Weights of a small transformer language model.
Size: 3 heads of 32 (1 for keys and values), 1.77M parameters.
Architecture: RMSNorm before each block, rotary positions, no biases in attention or MLP, untied embeddings.
Training: 107M tokens, 6501 steps.
Each number is 128 + 24 x the weight over its row's rms, rounded and kept within 0 to 255. Layers, rows and columns count from 0. Numbers have three digits each. The size before them is the row's rms in percent of the matrix's.

# layer 4 MLP gate, 256x96, rms 0.0754, rows 0-144, columns 0-95
088:108103148142118119125135123134121104100102115114124081128134151125142167123082073123156129174108150110152126116139131118135123097086134164121142137134105129110152131125128105132147151079161090128119120115125105103070123081097127122103138100091115115125132099073132122118048092112122110142
121:113106125102159145135153131078130140059137096108140104104110150154073120165101125106157123114090130159103137119132099143140118097108149142108106142146091135147127116133120133134106142102140134149141140159153119105128149129142129128120113124093044179110128126121166132124195137156124123119
040:108140121112108125132130134127100127090151099145133174113130145187122121121158116137119135150145133108123120126129127143122138209109114063111135135111125140111132146078129127150122134075132140131181111127123128116136133193128129172117080132114122090095141155188130090112110134110112126111
056:057155110135128135116131134116114135159112116069145122133137118203155104111147088133148096110118139124169130117126137123122147150143111120117138138081126141129117136088167122122089132191128122117167135136138117118146130143109156174144128118106090137092139129117113135123085144174157099155
099:145143149172133155113131161132104141149131128111100127119164108137156169116137133138132101147120172127147150109156169102100138181138145123122108143129134157145140112165133135143127137110122113159152107154115109167180105127144114108119152154142194162149142104168148141094152131174186148107
160:142116118113135164150162135109170107109110104163099120110058139120099148158146087129174156145170089121110135126135144164128136126095076124107131088138111112086139126113138160117120119134118170134122137153114151114175142108101118127120154103121138162116091129120158146131145076129151096120
119:130137112108131109105149116128124137087113133127083149160120152084100113106151098099179137074106091132108130120108114126092113139112120162103127061143145099166113176100147092145118095116156156143124121161114114141184112116116117074155136112129142130149136155131101133151144117116109137121
056:140147110196128133125108132140112128206120154145129103127122099218136127112197110165118119112120108135113132134114131123131110126116119138132118108113135128089119138115128156134150125145123168127164129133128156164126136090109131144093074147130135140121137086137130118094115147176103107138
062:210124143112158138119128125127095135123121102112143106101136134173135170151055152099141144097125125157160132120128122104144141122107136180132155165127129123128130107131106116129128144116134155119086132130118155108114123150152126124183136146126141137052124123178133103107097168128121133143
106:132100147112143119136146123134156092151137118152109136107103136136163143077132134112150101177144141173070098134118112125108151143105093096108151132108146136153099137128163116144137112124130108126168117168122107131173164153155126113123164134104077172148135129129174136134115174128177108109
045:068099139155125121113120135133125130079135096144166147159127127151103163125152101155116118092162158181086091114122122119112114136090121112102146129107087124094124118094153121112137105108102146115144114126151086148124118113091135169120138131103091129101116075127119110158091155141123164147
119:140116153094127106098157107153118094171152129210148136126103144102177087135100136132097113120113130135115193108120142136136110123128108114133126122134144157111126166120120125148149121121142121095136109111085146141135112174135110080091113154104175124133144120101100097116116149083151136126
119:113134155091126144106142155106136112137133182090146048143137150109109139154133107164134118100118133129118133107148090174129114114151165142148112155147153141139151166130126164126142107179083146136143105129116124117157133089123115141157149066129117122120123164105163136138082127139110114148
056:056137125140112120108125131100112146111110156111125128108140143163140094103185136196152090162140163104106117114136150132126124144176124161143106098142116143125152096158103139142130150196113121129144128130098109090149144134124126122084121152132095160166137117111133117130141142146158131101
066:172139135099131139152135136135140148122131169112142092144145108095129052132107149115127120115108130159107134125126156121148129062168113128140110091116139133124132131113155138142046148137125092142144124132125098180147116083134130076130132155165139121150129157127150171122148114096137129113
058:113106124094177125146124160117137100110119185128177143121153122117113178114161116105113142115111161116142134121122120137138136137095143174123162119122148132141128092133161121155143117090100075126159105091113124206119146115135113100142144108145165147097132164160140128165127116155107136137
120:114083172134134119104122132112148107112103117139110126117117121149127113132144142095164117140108145156077100151125094127124105154130134092113153152126119115152109165151146144123140071149067139110183128118110175136160140085159121137094137119156153121126094136129189108142109080132134142145
037:083133155122116134137115129120104140115146111135090127148119134118112117128135137148125137212116133035092112140128110138139137151104131125126144126081102125089147113145143125130120144106093127114105089104129137101151143147119129205135112147105101101105100135126135156080095117103120146130
061:116112167178178142158155138126089133086132120136129144150097135138122105102101098152130155133107141152104130137112135165140115096135138135117148154147130121130158117157135129118141129056167112105071121132104129164124116175147122160171127107116163124061128108106124140122085140115114124121
113:082101108134105146098112123118101153146121119104144156137108165107138126149158135133084135107073121160143148133144095148112098148144137140086106080138128096178133133115122157169139160086107130142134096122109177155137147101110133121131142116096137161098155137174178125124129101149111107110
126:130169134119114116129097113112146173157105181125153165115156101103130110137103147152113154119146092115111144141155171102081160153128114139131138188136153104102115156136109088123080127148121147134102090172154117145113114107120157133156103152111113127131162143141104143155123100130154164100
107:146113121148179120141139108093143170169144118099094174144106136114111137149107115188105131160089190169164126115168137118104114122150104115119114163116149099133122120125109167144106126133147126138147116191127065104156109126118131128132097112118111123126139139165154103134119139113134127112
056:130116122138143128110145111102118132170136065132129088113126135093142101133130118138114140176116142063158127150114150120124114168098132150124148120130088119140135121128118111147123130111127110106119089099106104111118148172118110137097098124101145120105105162173131132057135122208150123114
133:131143103141098117164097152133127157109132112134161127136128087130098145153133144117130139129142136115115167095112067121147170179125122110108171135150132148119132127112104125140087071138142103158086161119144151103120128153158124131136146055155108132164160102127148130149145129118124100077
106:183142137104106115152114135159155168112155132095106137114095128164119097117208147153134125134125147091104124146154146137112147112128107153135097163171091141107124139134149111134081180131146129133114129133126114148115121125098106172142130129130132146111127108160135154109162095092164153089
113:114162153111125130149106125097100140104162102125132098192135143126167150113125184104098158098124107149106143151135107126132133118116136165099108120080133139130126108118124132161126119130122125129090150186105109060132132144118091107108104137091146118134080100150175168132113126113142133114
143:114098159137150102163135169144140121132122136141154119100115167103099148080100091109150119155118127114103144124134101132093147110156138131102134150139105152094168164111099130111086127082145146157126157130167180152153106131134129152146129126167114123125124136173141136112135112078110068142
109:161127135110169117145125109131144113125140173107123129131140110115150156106124076108176144090134119122111107155158124140117147141111127160141133172107135119122137161104123099150126134152049105152143125146162076131159120110069141155122153115164102155121129150108144127109115181145157106115
097:137103165106137152144171171160114141115095132115097118111088130159127144162146151105135118159112171137169126131115120113150162101155129153113130159121114162134113136131135155094121146137129162110153112119163118081081131131152139123137106148165144176069107115161141092131093091153108129129
051:114137117099136125103121122132147114117113138123124140129134126194115117127204121140123121103120122106160116086143111125126131070124108066129116143157116127100114141181113134122145143096081127132139164124132087169104108184115122149118107123092122139102145139195112117148149142147148122136
067:149133135152133092106138102109137106123132119153110137130119141150129180163046063129126169136089114125157125158131129140137122150123134166139163133136122136132134139133125121124169135097163133127181156146136119102100122118149094121179138108112122133088134119124122100203150153140126154132
075:152157125135159143144148160111103126157115167137140137129138104121129078097149145129125161110106161079091127163124152128140130128097117122156131111163111134116122101132097144157114103113151129125173122160098139141172162129152132102106165135166156105151127146172139135149175153113189167107
076:154125096175114117146114131138184102134104148114173130144123116160092137136126157168133123142124169142124138118119132134149134100133123171126121118124151123166110080156129171167109105125125097124151174153072137111142146126137123124127179116130146141118096138112113138141083127056150161123
106:146108151126133160128141150072138129136139071130095114122109169092103142122131130130140113164119144138130117151124128145071161148103148145093159144109138128108141186126162132089132134136153109127117123087161175138169134116148128138093119141112148082073133168108157104142113143164121138124
117:152083141109129122080134118133144148088099115107108116130128137107119135167133133120128111167088160132171080129138104138155086121136154134103144125114060110150128159105119116125147161131160152159149130116135171138096120132108120102125171142129166151119180129121130128084099137137087100160
142:121147160135102141130143135112105164121090159111149162140182149129154110158129120152061128126150106115123125149115182093115098156101115115115129159120173100145118151127124131120149116123136161105116082132161123156121097115084143140143118147085144106129136094136125138144111143119150171065
135:097169148142138114141121121122131111154129132086123135131110202129125120098103132124108130165104154104132195132157133126126132108137197131119125170152129141112171126109098180172126112111131126137144117126184126122178112115132151065130117126097133118160137112123127136118146147119160115134
059:191115143129116132116125106114127118081137144126103114140122129080123129138121107156108121164117125149162146131141131110130121083176130100129126143156133142122148108079121120117123123084145108124103124128109117140111126162129113100138134108079150140092116145218129132049102116162143126127
099:134111104149110088138100144144120152128074142147125139144123117137113099162134131115131097093109189144186119117098099143104116126130117130099155124140103104113129136121135163116127157154153154199165115142170093095103125156126149149140108130126085107110176128122155106104140128121168155131
082:133122127102115118115095153133106129163115090113119152149120130123110194100149126141113088091093138159142110153158131132073139170133105093095119154129108133113119156082125135116188171124145139135122156118161143164127114162095086114110122134088131139122139132168124125135075143103122129126
083:112126135173101160150137134109137124109126148146179158149078113149125145130153122111127164132081140131093149123118109147170143110121147096142110154118138140137139086134103121158105141111152173095126145194127124179116111113138131158137115126147116102160155107153119104150168136062133148113
092:116141140128160120148095144118102115140137095135096117123138161152114121107094106094154114153116092120115103131114130125142175116109138153100171124140118135117145104085105120133112105104160105137133074116107136074136153130176151058176106123124116062134119086153150112124118139137128113140
116:125074110151124128137138115129131135114141140143101126152118108149145137142147134136102149126101175149119110125133130134193148154095113142131138129138127136149173124110108151154071115125148163196135145182157137114140118105108154132097137093129125145153172108125192122133170128105176115112
107:113137086118129155112159109148135121145116137107169089117136123117148088112146125117149113076156110085150143119094140130150101099158163132143144095140138095134137132149144128149132090116080113126132085094122100113112126085053152132093136139143138092139090158152126138157083129150113117125
121:142105153089128147128115086163153101085156097144091145174124144152176180131079156109147140131133155142167110132127128143143112164135131122136148174106139158150183099151150126131120119086124102127110148094060115106105129156114117128135157132130138131145121129144154097130100127128113120125
057:109120134099096102118098134138163115178127123090169156166116114075129105117126150095129128172117150119111153114113154116068123191133127130126115133143122159137130140131129126134103120145135159103162139141074132122088121146085126133127134124128137082112131183182138119156112151130100140144
094:124136110157094127130122143134154158147109144111149127136097126103162161105167155122134105082128142144171161121109129141125175113166157139127145122156129124159087150159119143145119129148088121159152086092109128084123138151154169129076098148111114150171128118141172125114158107140129089099
058:130141138066133132128116131121099114107116177107109095105140149098149108119106131116126088028126123114122115116133146122152142107155139126120121131093116111141126150084152126135140134159102107132174117108123118123122134188092126138135187106139126149158123162172135152147131141167128109140
062:115131152079127122103127119127096098153111116114154137123125146168122170115147124136126096089146114114141136097145122123141102069109116103111129122182124146146128140088139146129182124113085094151173165108115129118107146107128125095113116119097147112151127106087113097107052128119092121125
062:051139084153126130120134137139136111103122140125119086128109133153117129138109101111127103070126126146209135118098126145124126102100130104143135133120118127137100139197127096140109132170098077095102101108112136163119117167117141131078137118103147129123094136107136129110139136151127110118
121:168132125116165141129130169114129130091120130107145108126115192115109147131092128128167137115123169137130084145106106112093108130149159085088157140121108123116131129127118124146140122147127146104116139082146132153131089149150119172112136142090125049099119163096135103131107109153090095138
036:093123114067129132134126130177141124093145142135157149139108140082135077140144126109114102110127109176127138111119113129127133120092127155096123120117118117160126136116158146130166105147104123136128134149146120201104120080161130148145146125113106118115102174157124129192089085147098126128
060:076143141086129124126130154161155151113150123114121097132140127130113116135127176108126147109108098110153154096151144108097165161093106089117117175116124123120121124164143128133069108154110124129127133124129064112112113090110140121166112157125076144128092100125143134065149098139135135124
048:094138131060097151140139147133129139148113146117081145130128111129127131086160095123123125128120140113138135138132133145112127158159122145132108139104156157111123167117149122135095123179109084154172130143126165153165139165145148054115122132124125149136147061099128170097156135139150128127
105:162141154122147166117138134123183114173155080164118120106123133137179151164124114133151119147141106104148137091133128142158144076140140131120178131104123114116114154150111124079146131139165149121141129127146183102112116150100142152093119102165138122083124165123142090103125107120137093121
134:162139111126092108125121146079175075156151145119113140140128116115099134113146138167107144131141164138112134115162090155143127115114123120138166137153086135131195157143141159135135105124094135124135144112191156098138107161172151152118117107102132164137114128118149140134157094116114100169
089:092107135196170145148123137094130147119159120124099153133142133138121094132197089157116111153113178140132116171131153125109140136110127186157122115152115111120134116111131106130076122122130094131088132105117131116100128159128103132072131149153122151099163149162145138091132141130141141109
073:162134130145122133096160115126088168122149116096132116136126119139120099145138145177148103145121106122149157136152154100130115150138122174127116127151185207137142131094072095144109143130157108131150102104130147122161130109126141080134110153155120117084112092096109107127171124133154139121
059:088101141149107124145127122127116106120125138130082169117105126126145092125127113105109100129141118123182114128107092133130117149118117130119145145195114117135120143174084127105193162175128123131141134139158154169104099129104115150152117101078131103122123162064134109102143115123093131135
043:112119102104137144130121129165097105116114139090145099121146124181156134110118095077150124149158115136126118111108105140136102191179130174140135130090157155118114153102110139150106127115116156132162100130101160162114139098153137139099150178144149125156069107129127117159116129167121116128
056:139111141112132117108126136163106138135119125107135122095161153092102082125152151097149135115099120106183132149139124097138147163134107096124118137053133097129138117134160130118067160181132117157114153134147091100125104077136156131145105153153092142096114138133156162159146138124135131142
156:157108156138120135152142140140148106139170134121147160140109170151137131117145108098143108156108174133087119177127094125132139137104114103086174164114133154085195114133132144106120136083181132131130153120142169112157149135134093127134138134121126085128127096096138131130104087154161120116
065:092121126155115134108147112136059146111112106139122113131143137111134129143102060137161112130118150097121113158131146125112130141180106150129105116111147153113119130116123148130133103146086084161105167095178123180152142139130118090097082161140131121145103128149143105102089136136157157102
126:093074164079134112113114145115142115120106127152159155146124154110115143149086103130135110169117179135106088093092104169116098139070124151134151174146121116137120121141126154128117130124160106137129154160098178140134149112153095140159127133146114124079124114150163107144151117118114117152
116:089165120148138094142133121115130169122149097132090102119114118139165192105135183127103135113107127118145082132117144105142149098116114153166136163150114050106138163144116135150122146155151154147112112141149138092131145130098127111145112119098102138137096148147125091097146152158108111112
127:106135078124153143128138143144145108125122114129112111092104158107112144123115076106138139152130103137122113141102059173117146135080113113106166138132122104107165111138120137129136133119160147134143115136135167124160140117168123139118120108144153148054137094110121135191096099109082108143
083:140140146075125114100127112135110127149089105107101131111108135107117117110131134168132182155104137139111163145160113119088118089105116161095122118089163120158137120130094142162110126127116091124123159153087103153146111089104110084077122148143149158150130142179127144125137105180135140122
076:134134092112132137101123075137157111129085133160122116150167127161090124155127115151124154128106134116082162098106111124132132142129148182121106100125151112142121147142118123132105093148135111148159148151102179142107136100183122151122156080127117098204102104101116122130147103111124114135
091:104159106117113122138113143116144131156143157130123119109140138162102080132151129152136135066123131119155147138123109121117133155103143165145124146113173164166112125096064145122104100106105129133056130138121121175119111177150122106155091099161154107171117099143136129151135148104118116114
049:112104135109135123136120109137108132109137136122101131151148134090121105139078125073124148058125156129160135142122145120154120148114134049115133102085133101137139130063160132121126124086116112149175120133089134196130112151137120103107096168143150142127129146149134130135145116110113133118
124:067108117130146120115155137151144122099131133131109125140125139136116146122023169092123130146131138114139118100103080137126114131101109113127163150159159098144146144103130133118126110101154092121130144127129148133116150133173086095135127117108135142084122149152132102177136153093089113146
115:136176120134138151126119144142158088128147135123193106109129171126159091088101151110124147112145062139108156136152145102133136120117107148149121133094152125119159124126199118127134134190087091080113098140128110119113133135132112144111123117108127099145137131095114138131112085123148153141
135:137123078120116169136144189108156136127157144146146146121104104110138140135152118128188116127126150158098078160128091128130127135091117124140169116113089079087178100103112139175131159122159138170154115144132145113152122125139125126105133117132103122105113107134163124137150123138180150107
073:070122132128148129145127101127109096151112133134130130166159133108115083112093099151110142161113143117150149089141112118144122164152132107135120089051157099124142155145167165121119110119126124140182132120119141144126121119185146114140095118134121108194088111142116125097116127144121092139
064:131116102138131125133113134135139141095148140133164139118133131099131086121084106103125124125149134168116134172112115132117178155131131184138135140101145122110129104117148108139070095145171144096081097104128154111118134173118093097128102117137155076115118171105126133134112113077098083132
136:131078118094138164094157113095100160169129154099123138137168147111128112147101146136126091122165115131112087114109141149094152160138149182098127153128119084132107093132132175157151110104153154152124174110152149141120135144171156141135109127155137116130108095121151114169118117120115122094
135:135142111108124144119182146133087127111169120126108149137108119115116143104136123157121132146102163147114155124126108154094184111129116150108109134113143147077148154130113174114122113150131136139099126121187091128158120107073118130134108072127143150140151086120126177152118136174177124130
065:163130140089108132147114136173155121110112118124117141130111141107123124125175085171123108136087125112105124114122119121082117154123127142099106115144096133115143125067149110108098153150115090118130085115164159137067111141099119158090178125116107159118168118168130158094130124113143145148
083:125063142129161139157116156099115127135107151120164069135125154099149161126099176091144110154138156109151113123099116168153147114137106132120186153151148118102126119146114163127110134168153167113109148110132134090158136092114116120138109118131102147117142152128143132133129143116077086159
042:106118140119133135134131143116150122102100128138137111140117145184124076139082141131128144081126122131117151145123113135139122185150149168132138130069139135145118140118107121125123122122106125143125115120118128081129142164132145101126131103106137105115153142000132138119114141167143108134
122:112155125134126138135152153102121142154101127115139087107116125145097144121161148171110144049131105167138147099099154142143150079127147163157116123097115124150133165103178112150103148190124105111097094113130121144119124107117150117113129133152147146185111117126135109123169104150139143114
094:146135090121114125154120148103118121145140113149146170150097109153199137135171134089123145142123143085127145125109108162130105157115114138108129138075135146106114101162118131107095099113133124123142144117149156085093137107162156162146094124134137095195118106158098148108129133089146102141
137:115127116145138138140065142128157122164102151129112143105154172150116132151132180147118163140161112147105141106128126115138127129120171135051172160141106112128131103129107093131111149114183104132123134163127174126125117132127186124145118185128121121111124120142161117136143095104098116114
029:108117102110108133121115134145141140133113115123128097138147115082143184137064133111129096101133103155118127120116120144130185150125121145133125156128133114139141147155160119142174117085138141112177139139133118082125147218138119121140104156169093093139127164082117110102137127117122136124
059:093138111102155122127130110151141118180129111144124130119138150081143122128119138077114148094148115126129135155110159119111119149169132156115151113087129125095145099115124127157130120102155096090088130107095141103148138118130113154101110147117213110147120138092123107190100150107083133119
099:139122060089154119145110146128130100110137152115137135156122142159120116089104106130153118162130143123101130131130066121121196126117137169122120161122071133107137130134107141106130101166102116155139138117144107095148104098120134109157131118133092082131122166179109171125135114132122087115
046:148138116145099122131131108107158160133133101093123141129123117149119117124136139148138157159121129142106098147155117134143139096122123201136107139124126092097121119056122124128123148165137108151105153170134132187127150133106119168129185099163112127110119152173112119156109123119168186140
105:105111130114144111118101135114129161136112089125125144105121189115119126132144125112165165103088133139123110079140118137071170145110140173105152140160106125122108135145096112110138101117162117136135162091099113126137125176142097130136142142152108145090132131116145095152106081136058104125
060:190107168129132134131115140134120137108130140128165135119133123125130150143096085122113130100135130148156100104123148120128141096047136198109146122155161097138116116106100103147114115157114107108165129088132114110112125081136133100153171125098119106103087132167120099123145098132102108119
048:147110141095156114105117118141125120174134070115126090153116111147151119142108088102143149131111126195136132132135106131107107089065161151096121108136105102156127143158104112100121127099147150101103156097145130107076098126142142099119126104110133128125108127090095183122097127105131143125
072:118148094220118134137123101131157156132132152113122129124145152128136119117085099110118133113138145128135114177100151114100132113132121098160115088111163166122140150192140139151117135182120133151164121098131117135155117107102128095108139147142142112193128150125112106151161119138162115133
104:107126118114141122166105140129128114124119109152162140118117096149134110115154166143144102083103124126147155137102114113147111125132129096133116114107074126105106103155082111147080107096085117135170136124146085111168109115123126141079124126087092110115086119149121132093197107135163131109
084:089114127104156146128125131151137113126121179178161115138112109097134131154094142131123167126081102178126143118112110128179084148108150126134130102144131134131139123124145127133155116124155118105203101140103201163110126115150138141119159139142137166085140089129122127124130140103103153144
096:210119138103112141140146121107105144096107174106102150146144091093144130126186135116129121113139168114097136149121144124124109130171111161155115106103154137136130136140136160151128119124111120163153147164151133172178116138152108089141121130166162134164120151101148122096165120125154126110
135:126130104109124141108164119114152097129123148101126124129131161113152130162109111135109146126094124128112162124164124104112180153140155144086142108126153132124136129156113162164171121129140188136158134100137135137164090143105137129118116156125186094139176101161143145124156153178147088083
074:122130141157126159105124174108139150166141157095126118149154151179121167141062123147133121079115137097145128154140152125114150146076140150113133123084182157159147143128129138155123107123115139124110126157113103157178110158152112138134144122163133164107163139177131143136104125137108117112
120:117112127127136089089138099076170121134118127157169099122141090134135124118134141112129159147099138149074126148165133150118157102099093114147092110168104103080150123127127145141124140096094108122173157126098115157129154100133149091101176157127150123141122123149107149134177115116126161131
129:154092128101159107141138170123137175110112094109172133111086131147134140158115117114152124119157131133115108143140097111098185121142154119150097145139100119117131087131129145139152109125157181135117171117167130129181086115132105132142108127117129106139123113102157158141151150151181084098
035:097142121141162093109143116106117149157124151132135120113124130117102180104165121145135137189131124091158126102130153139105106149079126145131122141133100126136152133113090108151169149132143124157238125150130112108125125173133129138104140143155130156095140148133112131152128114125084104124
108:154128114151127105143135091128148176124134083132114092137125105153132164141191098120125128119105112162119121123098142117164130119111120131115152097176115087114127132087106122138115121122174157166160151111136147085091155182161122102132117161088114151123137155153133086113152134144155134132
058:117148096182139127147104102101155131140131174107130124136125122090157133156142121149132110120143101123140125123119089130129129172106119178128159097115141127153110165082171141134167114208120138134139116112150136141104138076143120083113136143159127134172119163141106155086142113116114122129
126:131173127142101155109158125140109160113128128088087145097132128112135125103130089147153113110121139129175131124144137096082146104147135144115113114108157104101121173123131153099150150177105127181125110115143080140159100135097137106101140102149138148132157124125155141119088108187175132099
165:103099148160149094140094100129154149112133121112155116085127131125103094092143146156120165140102186108119119164110133174103132155139081096124105107090132146093137122129125117154114110097095114118171140118123115159147165138125125182122123135159139116141114112128142136129158146096116075084
051:183116118140144132114104108147151132102131114102118102132144107242105154123170121105136091095137125098129135157141138103141116115146126102121118137128130111138142125151123139133129162160122133158092139151133139124112127091113125155109124127148141099106076054174131123129149117103136131125
055:140128138125109128130130115103148130079105146130094123123114122058115116107196115173135123136095158156136101172148150139090124074149121080149140121134129138128117119099090131129183148134143058154117138151112146136121138112110103118119140084119128165105125109129141118107110127156146122111
112:132098111134144128142112123096155091148113116151130126124074157109129108180115136137144157135078148147116122108127058115142127110133126139105158112128128127164101131127124132114120090171131120072120127110136161120112169146173164150126090142139137105125125152110106128138128111106068074092
097:159118128129131107105108142125124151106148149152160107086124171094131114168117123090130139120132148165149132127119118145149116139088154130124141181200140090149148134127109129125168136113146143132109119107119159131108126121116109132104108080135127113074131195167125148098082141136085105130
073:135128102105118127113146085109118125161113149135136111116164113118120141164144093144118169119096116111092150141182147110123140127163112148158086166132171139111138138138142132126127134090127121174145161169109136176155115152130119100132168135164177155151116152124127146157183136155155158110
134:166090131132131118127104153111123134096144122152134151109141172146125122091139147144187148141129162112106100136121114145085143087119137159117143167200080149080147106142134117121116104105172089143100137130121125111138154161155159163152158131095119105103106123140150110127123090114116130120
136:124140150122103112138159125117115137074163095142088121144115116156115145117105100129094114124103128129135104175131172124166136128115117137127107111119156069120137113100134078116101163105225139115117126160116124149137134101127079092104165125141143116133164131132116107145118132129133141099
058:108112151112133118124144129115120132152134153131105133134161130090136136125124170136123149121110120094132138091141129112147108087096108176118092141116123111125133090220123114138129117062079114170140175089099114106143144109150130117099103144154148108140091133107133164125140094158134119127
102:107143105116154122178169125105081138121095140130101118128111127126107107164116119142137145123104153108135196127145132125092120103139111150128082130113152102117153130075133161140144107174098151155117157141142147153166126149128151127086088161134123147141163133102142172114099151142169101133
151:105127081089155154132162131077105142063132096064106097120111130131112132147132145111167122101130158157121160138134101151124150121113098131075112110145153150125129120105156144162087086132106134139127124111152142114129141141155155135111148138138131101139139123124153180123164126159151093106
079:115140111104129114109119113139119115119121108091086131125128107147133168097137116140099100119170115142167121079150144117114114054084138137112123112123103094131093122143150126119102161172110124136126131129206092149090098134092139117139139152104145132163144123121119109133089135182139128128
113:118087150146147144144107150134177117090169145154086154121087154137151138164101104128139149119130163162113128128146122152152149117124129138131178185133140151130129092140109152136145106067152134117115149117088141136146133132099137145150153136192126143142138125120178085126132134096126102106
081:132103145139172109157109151116113109116115157132121093127104162098094142111141052127116168093116154132095141099125093120128108115148115111128142157209150111117128143134114130120186164151121116126142124118129126185120119178097116120119169109114165147121137141133113105131128115100114135128
104:148090125148156126147155153149113119144138132144135124131148135140118136098175092094143114173136167147104149142115116144076155146159146116143151129066115160090157146130134127098115154115143071143127077154124139123148091143150123103154150131168139165131094109166133104118103126138085151132
117:169120092134136141148086159156133143152116130145172135117149128113138188078095172128142115122117129091105140114111151168106150135143112119158160142156134119102152130144106096111159167111128109089136079098107111178151090129145104123126123098127159122094130133144111094115115108141090141121
106:108162099152147135081118142144167093166123139120171111126147151099119148167112113148133125116146137153129160111088113107167088132089151120087121089109111097143128137162132139111140088134116157130131136124161187107074127132116127135102135139129162081107150150142107148107105111112094137155
042:172130148206125135135141174127138128041118150110167155145135139147115138127069110111125111137130175133112140164107128131144148134108126138135114113202134140152125110071096149125146116121127121103106132136117086148134106123112122108150130142129141150154125142123117139153099105158126134136
076:116135132169127126157128121106111097099127110157133060115146132121151164099100135118107128170150142123112127177096155137158120191148118137136152135121134105128146142122104101149079119105119111099181102101072092146173139132122132133123122159148163131136106138099112174136094120127133130133
077:086141101169104124135138154133146136153106119113125142145102107124123080102170120125135161115140129103085132154135100150144124087112108055129106172115111112098132135122093147141101148084107112110106127135114094115136125120119149138124109166150101158195137125133106172144131129155103081126
105:110150113110126106156092147141134116111101151095145120149148126104110129084162140151167127147141157096080152098129106165101184149163121103116112153138138197137114109105140162140130132153092121122103128117109082141165135122098107156145117131144138140132132103095131181141172101137142120123
083:126127123152128114158125151118139113117150082141184091101119121108135095115115140160131157138119124108085149117102130157152141089134134116134148142109103165124142111188112095121152134109124099096142107175078168136105144130137146172165147111104147100077128187138116123122154125099111129121
177:150101123118102131087144084151119139104146149103116103171173094127163113108127160133114068097123150143122115156103145123121085154143126136169079106103139125147131118129165144176137148132095102127119093145105100121100107121150158135126140120111146119144091111129097168132116175145143172136
116:136122124103176135114119116142138110194170171135138112145164134072105095122116149128091146135146151145122133120144104116166141111139148151137113174125155128118148106127124161111152106103125091142131123141138182167117133084117134083126137135121207136135118163138134155137105123114130096155
032:121124102139124125116134118086151108148115103150148126126139105140154115137186153146129134100127133074134141115137121137129124151111123112124114137134104109121122137011112137138135147082136124141106136129115144094077126105132112168131147078141125135125100184152115105138159130080126105126
054:115149132085152122092109151095092142140146134141123135137103141126146179129128132136139139125120104152135135159125144110113066194116115071120140115136159116151133115095136100162110104155123097126131120108139128141105134145092104127101090128129150158136115106198129146109140081173096117099
039:090141120193124138121126115148103120126119117109157128134125115127119126114109143172138133063089127080136126133141138125154130149134138122105115128138109146140130105110115138129139145189112143111085121120124149066116128104111135187102101122140141197091145060103121122104122125131135159129
108:128090139126148103147095152135140138126124105172096131108115149177131127155142128130098116172129142137104116113138110140158139112082131120114156129191092079106150093107113114131169119090166133115151125110108152096083158129161130123163090108109095119083130134144121128145108113122085111102
099:131150117107159130142085123136132074149111134162127153121139128147122084145142115149126168135110169136113144084136115119133106151115145081101107107135084117121124095145115113126125126129143122101168160123132159108141153139183125148119117192113116087170141186119138142150144154081124090124
076:119115147141103144097131136171110130111115158094143080134146128139187147157165105127124094142137113206163139082138127115116089127168120157127113112150141142149103133104176143133142127168116162136119138115168127155095094081108123117124120115144129171108120101127141128139109158127154139137
049:072126124168149121140107133125136134166125142118136122113124121110161123157121089149127111096103133149143152121125123123130138152103127134128126113116138116120107133187105129144115094169129144132187102141131137082106132225130142106146128107124131132144121182110123125047148126152120117120
047:112131131131138116135122149159118117109098114133103121135124133123101100104065111080143126129104119102129109159108136129123164168164135109135137140135133152126149146100165161149100149118114155134084124081138116146161101169101134178137164156112135118175138104102133139163141115211131119127
120:088108162099129117104082106138128151122129151181102083105165153144125137087135107100101111120100136147150126109093081160144118103148144109110163151183146153100137143133134172131139139125119126116135127145127122127143136148147110096162113133083070141115111145138106131147103157177127156141
174:119147129144109092145082147139110104134092148137126152082149161114174109134130097110097125141145088126103119113087140077139145127129153130108171141110139106137126154121119110087145111144144135137135094167160169121165075134124176125159131157126132121108148101157156112114155105131096151085
083:117104135130129133119114115126162101132113142155177122137114116115144159142082117118112116108113117116173134139124108131127127117112145159095152160153142116150127135096153111132193106096167141112100153119115131094097134074105112142120140132126098098072120135090131117137057130100085096171
106:107132125146159166160158128138109114172130100115093122108144103127165112121180131126129129101086123147104160100131117126145131151181122097126126130116167141137161108142142144137068115136089126115140124164119160144176147124145148083091091154168166116108121152161140121126127148121121118081
113:098154140109110129097124147104210130157163113078124137144134134124118133169137117121119114132093129140089122081182149117133140128082140157105157123128152110137164092112108138172145138114116144134139153146138102103134134135084127122101151115132107155152146135141145171127183161113144130094
070:149105115084100140098134101135141140128119102112142166124145109108140171119177157113149128146146133130150138151147095131125134123176119132101139158142134132126129115161159141102129127085127111125045166148150131091126123197101134108101090153137120141072122161156118116147098116127116130141
088:112098122144118129102119146132142114162135173109123170103144133118124174155090130105134135195189133170122100147126139107132137142124105109128109122154143116138128132126107125096122127167120180137101113176159146106116090075166141116119145126153144113124137163146149126119173171094151134121
083:137127137157116140109137153120158157140142125120165141129137110112129106159093115087091142157134165122118123158154170085110184143073117155124147158156109123111139127199135124143096136179111092123125099140119092124160121107103123094126141140162151119133180149143141153123109142100126115113
087:131156117153187123141122144147121134184136102106162085143143122089115141150116147131114150111100167139136126129134157117161126075093140173160125101129095159129128122147136116128114085161140132115154090093116146067112152146130126122110112136139158116100137159129141146143126078163129100090
102:164171112098165120150127112118142115180128121120154087102175137131141152157095153116145097118150104154149122092130124095171138146137167112136139111096115090134106143101164110120153132178113115133189139131118119107104123135120173107157123122154133084135138189159117123140138141111132128134
105:136144116114191084114112109147148129115105121080125088128143156120152122109083127154142132104156133109130132126128110113089179130166157166144134133162117128146109107129104158137150071134102117119134156090133127148164135164195146107139160131135162114119123140117136147120187128137129100122